Each number is 128 + 24 x the weight over the matrix's rms, rounded and kept within 0 to 255. Layers, rows and columns count from 0. Numbers have three digits each.

# layer 4 MLP down (transposed), 1920x320, rms 0.0881, rows 32-72, columns 0-79
090123100174149106132100145151119116124146137167135106147143122082143144126101128113154133151107114094160113109128150118160146109122094160081113172160105167151120136067174137129181139156127131121155137133117091123157133151105114128111156087
122134147123117113085115112150156114118139131157133131123108132130118110113127125097160137169156115121145104131144136142159139116107111150118108131139161112152143141097144115146145125118138161128116125121127103113104143131132093141093137144
152137141111093119089135158089150119114100140171120163122094156146134120159137103164119165104093119124161160126144126125160130135144102154132119089094186149159151153129127116137180114135069151135140116103194109123157133079130130144103131115
123138124126083115148121125101128154103111166163118130141138163128114139128119142130126146120149133128085164120096179101117139120143117155120143095127163101134115129113111120127144156103153098059163107131141164159168127149158119172119120145
107143130155177126119138130139088126118144131186112097099136126123147128102134146103128116125108143137115127160139148151153122128124136098156127132142111149097098131129136143129160113180150135109143099133152115155113135105156119159098098093
135134115132113124115143117119149143107162105130094117145102177147175106123112088138135125166169130098135124167180123122100143117141175121157123129117156131151134119101117145098103154123090115149122127132157137156120092169119092129096180128
159122121195164113100125131167113109109133141099123136105108148124155151117117106135137095121106115105109153141138147116129182131165093104155119119099092094142138122116128104147121067130151130144092178150131183130158178111156104096163133114
102091114150110127138145115117134122094155114154128130112095134115142137145147147144137090101143164142138146094111133124139132136125108112100121118141112102178153141175130133129135115121102123099147099128106110138126123126130085134145139131
142121119128128100069126135106148117117144129115106127125172172134177105094103134096079116137123120139055110109154155131157133155079137145110105108096126153119110133144164143088134176105156122114082151105114137128155130079075166134091102113
083114080133100134140173148153141119164124141135130151128122111104114104147108081156133128135176198099142090117142159177124096109133137114133116112147157125133182148120144054125133104182131111130170139144092114071140088148128179112116116128
133150110136154099139152100162137135130121139075149144118127113147152130113131116095130085174139128120111136103078149133093123107140095143133132126150131167154095115108160145147148156113149164094128128140139100161122138128125086113103163103
100072138146145108163091141128116141116123083145145170124113147167123127120211100106158136080148144112095124168132112157102133160126153149191119131085113153146145164144117155138109173152137173139140130118116107115150155134192138101131112116
118173134106131139080128153114137123122111125128107144161122149117114131111102160132117126131158158157151151073142119164152145107096128111093153135092138115105153150117130122158130128104163104137057139146130089131142131094158114136095114146
148149135131123132135149110129123110118105103130127113134165080131132118139127121114139101147142119093101162111132118151116124130105117140123079136103139096108146119126131113138092122126080098119116143170080134129137089142094119149092127125
140137137112108136124135132124115129129141167140167153111128131149152151148115147170111122110142116115139096152145181148069146145120127125104092107132096138103134138135119088092064111108141131086122110135129168114125147138143150119120130159
099130157150149131123086129123122108131140128138113135108128123127156127151113099120121116154144110115170130110128101129156112145111145120125100125115171128118125125104158132109138115131116142137145116134133161115108102174120169119149099091
129113111141135123160171114115117122162127143153137144160146139147144121121160135136149131172156130138131113150098126128199134144139110121129134118173139133146138143128138194124129154167137158105113129157159122166089151112155125131105116165
055141098133136118086139136168129147145133182107136148117102125078114106120098101136146179156133137153118119127119137156127142132137089116113156139182077141080124147191069120107140152145092159126120119129087123141134155121146093125120111100
153126131110138130103155145126134136096123109114104082071124135104103124113117115097108104150120144139166123146150113125156128177137133158121110173125129131119091136102106148157102142119130132115081131128146092121145115146151130113123109098
152153121152127120129146147122104159120122110096130115131121116137118165130137109144154121139156174121142134134126133108130145126096120117121135138134119139099137099114078114137068123138153126116151124150111175125104162159149095096154141102
133100144162110118109118134119113122119083096140090126159097123126168128114177170110095184122136152142183089130161093122159166147160116079100128133132118168138119150124110133150160126118137113129120121148119103119159089087119107113092127092
064128145146170132109114083095121145119122118139170072133144146173125136132113161140134121139085165117153163112167075122102142110118118168156128128077147127148145091102133168095144098136061101194142181146117102115127132148125136160119145097
096159125142127095125099152148122164115124104104085141103125116158103131137127122131122139095147088112152131142118126165139084141150093212141134158092100138117123157144141117137124129122140113135083098108094122103090171088152126172122114112
148130115151167084137108118100166165188111137143150129153111104119113119123144126156105112143153095135111162161107090138143099171074108124136142129086161112081086123125140174149116169147115146137133163095151136154119149136140127119139127111
116135144123097099136142113123117078113140116163112143154107137145080117158144140083132075154122129133120111121108110092117142143153123168137088149131170132140123117120130136125089119118121126104138112132123164137169097139053130098140146149
171090121121135108114111129098148123106135131133099202138096147117106080097128138119118134158145111116141121164092156143120116153139180139155116162147135139125062100139182165114180136164131160115186149135115158111154090096134132132137088070
151123097113116093114117136116100123102133101111138148118128065132139133101107114165148135132172117149119125140130133121152109166122132147135074126126137160111094148162150127124114114124157140103075128212147174151153133170147144111138149097
109128135117108133097145143111132151127146162132103141137128151102101148122142140094143133132105105110161115113111177104139130134106127136119097141137158137154133119155159129147136143105137146167109110089149105149138148097150113134098133141
152125132128110152117148134128155119090131111106110125158131114143126116119097152123120134080099103109148106198125140123103162161103102121197108140182142131114142142116125108124083105100149114113107113147127166088128133140142084110087134094
156119129120106131121107078121129106159109148094083111164147124113180128141131129113112133152117141100151154117120124147128138183133142104167154150154152160149119083139121121122151135085129140093116156137157124126114144137102123118145105106
156157142158101093143137146100126120145118135167170127125116136092172172205130123138125116114078084108154166103140119144116120185131055119103184143148115121126079085123145145149147156141108133117085172139129116158134115132126100142170123107
127090103118101150126114139120116132109124109109134125131094142099138132120114117091181144120133136148168146125128125143149139119110116159091135129148129158116159123126125129093130159097145122062128131166152111136125122137078113126098160136
121152114103135135139121141124109107094134139175142178083157150162118099119099160175158139105123105132119128120144100160134148170123136126166135095132109166140096143185088125161135101094109161148140131112110192123149119091134130088082147137
122107190098143121134125150120125141111160128148145103154140140119113137151123107177185132153116119125130103145134125143097104146133084123138105122184135109143129111113120112145111154140141144134136130134138130147126153107136148099151114142
135165139142119109140122103129115151140116092147139148123110138146118118102145091124132118149103154117093106095126123121100104094179132164150131147111127114112123105121105139133112131181119106114139152151141132132140115117126154148141186124
113149148099118132146140115123154123127143098130139142091082119102167144093097097104093118180116127147138097111145141119151155115101138116148144127149107143153111124142134167126178147148081095151157168144111176118145132101123142149122110112
123139108175172138136130138103101107101102099141141131132089142093124094165115129139112129107105095139126097124147132103177110108140150119167128079102087134173125156157124136121146080133095092127127162119124114102122142163168092116097167102
142184141105142184113132113144167136128152145154147122134151146160093141163143109122132098103106137156119133156155136150114142125154102149107122158118101096152129146128127144135137111179137165088125123149146138168097142156136128160151114088
122108065103120093177116164137115104121139111088114125086112100183104145109127115127145135142080134092165113117124147106048164126111098165161126090150056130127146147143112093141137142132127109150126121115165104155084115160170100142140118100
123122163172106094119075111080155154154127122160136109103125152119132112114138104153115154150141096160149164122168108146182146167100127112127086122079160169161157130100091113139134136100128098155086111141150158082126143141146134096140096156
163116104137125137116120099094111145148145116122143148114096104111157087144161144150106100091142093114093087099165119132098107103111134116130154125172149139119136109117128113174121122113094126130126115110126102149129132064130134091122105140
# layer 4 MLP up, 1920x320, rms 0.143, rows 33-72, columns 0-79
153088094139129145134173107088078120151080106115135131150139106145141134134098145120116105133081086153141155139144125134083138169152143100137141137109147135101144100131126137130149127144107095153126156115180108099123154129117146136127144117
127145130130118130174145105119120158157181145107096126113154130149111131154137136138123123097097152178126099140134078098104095143131138116129126138129146129138144129098126129133082104117141121102142153098160127134128132173148106139135122118
144129108096134178138165132164107130137173175085115102092104136117156108129116124108150141151126107140124158164140143110090102146111114116110128133128146124116142084110099121135132151148146141122140147094101087125112120130173108188120147149
127109118102133128107131133113136120145098144118097137157130124148177134132131115163140133180152148108153166115122142137136123138115134131165171120146145119116092143150079102107116139092153133145109103183099096151097088074137191133139145122
131141108148091116134150143166082101119093114088110117138126121136163131100121128115128135105130132158152159125084131174157147168119108110105117113132127168144111144117125113142146129146149151118163167128121156088100117150140155142114111116
114105110126122140131137140164122105122110122119146124117107133145122122141164100143110114156119081118188150115099169128150156124126117123135136105142120155193164169127142128122149130124128094152141109104090159104086158120109145060184106104
104147127119121156121107127091106143136074137109147125064158090113110153114127129119118092155125122113136119106092118078121117114158145097148138150088092143102134134114143126147137126169155159120129157120114132153164118129122136125084091125
157118181135138095150162104105122159116145111120107116085135127114130077070172125095162131155056116117127131124136114114141087127118118170098154086094147161136097106108079129133113164166141134147099122121167136108170133112131113178187115085
131154128097086149084147151113083130099144077106099131118129169130141117143134103119132147121130156113148208161146121111105089138136203169116130128142137118116102117109105114127110166103176113121109150194126104139171093126119100138133118143
084128143126097092085094162086116151133116122145100152145125137096124100161157143123102123092119115155105121164110119152090108115092124180063136152096147105148144124111115137121111109112146168141109105114115147134108081145114109137080114135
142126144094079151102145148125130118124162102075097126093147126080166131118116109135145153157090150112148074156133172116143129095135138112102171105085127130124123097168128101147139080133123097134106130145140135122101117120103148138147104133
171087143125100152139112120121148145111151121100115108129145132138134124119132112114173134144095125132135154088121156128126114166103151153165151111182148116127105129138164133132135107166093091142093135125147113159120125097096103154157119158
157150112111138077120141095099143097149143173117127109098166146153104152113125118172126131130072134127109145161115171135109130121136159152146133165139134191147147113140141130122134157114111156142141156133129122131155135131133126102139138124
175114148143091107127126135096105163075139126114133150129083080118156095143127140128075179166095134131128128107102136108138123113109111110085125118137158110136144135098142157123122148130118126158098165123148169135136093142139117121122101151
136147104120143121139117141155136107134113169096111130115104163138136117119172102119136142148104111157131147125149153140107109084106120148147168147127122109127128116106109144139113140081163126139128136112130123120112105111158137109107151159
136163159125128110139172142107055126112087133118140155140110133206117084124109158130148130142115133115128132120123150116120092149124123119099135120114121122098113158127093113136171056092093116096181119167109151109108114193141152159137137117
108121119111130131132079132058129116108167099098141147121128132126138127123087109112123136135133120109097157093096155124104069097130124144123119140153124138138097154149163085143125085121132168136093130130043079155179135165124109124097119141
171143107125126113116088133103122151152117139122134123194162146120148090113157128134129086123097155162169099107125154123123119155203172134111132096112129153111168091090160114152160103153133128144141133120108148090112151111197133144136134120
136132115109143162109146161147118115145114114142161104120169139118168116128136116161099171102167101153123149112055112145151110140151114077154140074116120100118112116108181125082163173142106143139141149129125111105111145099157137206133129118
087140121088128148120109125126113128126155123120135123069156120120106112133099121150115122096133111072140159100123136107119092092103105149134099144159138111150130136130127129141111102122116107148119144141088107105101139147116134135145120101
111130152135107163090108124076120150143122093134094129109121167140150125135141116150144168172122089138089170154104137117118180111162160076090127107099142093129123100111125149116113105140164159156125118116098143087129140104076117116134135164
129140081113174107111141155114146114185129187122105111137126161135077158130107153092153143147124108140142129139156129133118141180124149148159160155093118127104108143113120112113118158104123106112132149184124150106098119132123133166102134146
154147124134095139135105126108131143184101123131183131162143123149136170115098079119125058108132117105155122132131103128142129159116178090138128132149132128151116084141151143120080118152139120112140122197127124113135133089155126201107145129
140102135119142111100178115122112100110137084112114142107137111125146155133073169105116193154153117147117084146125131136172135085134113131100124120115158102180144130155154091122108096133138138129135145170105195131113143154104106148109125114
135132106101173127122135134113098151131123127125170117088177157118123099097115144127091072131136154165133108167115139119115140099123185125123141122148124161107096112132104139089112183177121171143148142134122167132120145156165143145115127089
132146101126111154117121138140184151141127138118126121168110113163129140129128119116105148138099108151134133119146097131157130121136103122062151121123158142160062131148091158127104136095118111140149140140181147171125141101161100118081145116
157096148134129115112119117115138136151148163143097129127130106077148100139118140123157048125120174106110134141069155090121141141115120126122118142107139133144092094136140179115175117103127140130061138140103073144095111174146143116139190155
136129126127145144112078136116124161104181117147151144148141127100100125137124087138087111167068194158138142110108127091131127147134139088141147123118105141096117125079137127121096107170178118133138182158104147106141156115148140131110140117
116111150116110167191163143139105126071164166091132130102143092126108110177115155098095087090119147150121139121106101130107175139117182113135101158141140112098146118094152120101127119109140126150112106080112138098156149148132101103123133116
114127113132143112154113151186119125131113096145121135078156108129139151130138134143135101154157131124132120127067128145174126117132145128128179129141122136143146119137095096117175107087140081135137086117126110120096125158100103150110151124
106126155171158124144159124138142174133110126134126076138156123147119104130152129125087117124139117111148121116138113123104091119117119104144117107120114091182125098114122122152119072119125130179104129097102142125103110126191117126155097121
106096158160118118141134150127049135143129104160153156148181157131142099150070107156125140094137124144150103093131120131115112145118148132135129106099103150176138127137155130131143095161101150116172141107159161124139130132113136156101120141
160100122133137125152141148151118156110147125118089114115120105142139077119114096080084108120105069157116139157129114103122190103155149129103113137139114150126108125130114164116117144121135120154055168146105144085157138131151124156142157157
123143130153110128107150120116149105084167105111147146115137178164128137124152137139089173106147114142124137160106116149135116108118180135120143119124112119138131076120149100100137081142155166135105137120128139117096121120105121152133123095
140137144136096098120106137120127103099124117103147141154077155135086142171145117128133125102085134125133097148181121137134125113118107129168166147112077092131124133138144113118135084096092129135148092167146171128144094101106111104137126121
213154096152147103177106158091126082087115120105131104133134135136095156113185178166144152105056127128138157167146119120137110158146151150115138144124105151133147117123124156140132142134124134131145179138134101116090130116170109151133093101
120096132154116110133130143138112139151109142115115105096128160127131147076126153118107144119135137098116134120146146156156144139125131094136141122120143164127122114132130082115115156106114108162160110067127109141154176103121125134136122124
133094087138132104068073112116112116102141136097128135130181143136080140126133105086143168175154112123101105112098108105155117108132126103150110122132116172110108089139101131152099121117130148129076133072135144182156134083120162104128153098
123188109123134173125100155138109080139126137137110157126157127107128141157130156104149107086116173196127127141140163162119176148119121135125138110136153135145129102062116152138125083111134149108161139122143150112103166160139171158172152151
145075114145126145142120112133127108117115133117142127098122086133185081119101084129147149134110123082142098148100108122136118117098134130124136148151109155112147140160092140169096093141071105123141139101116186148137128168124156126096066093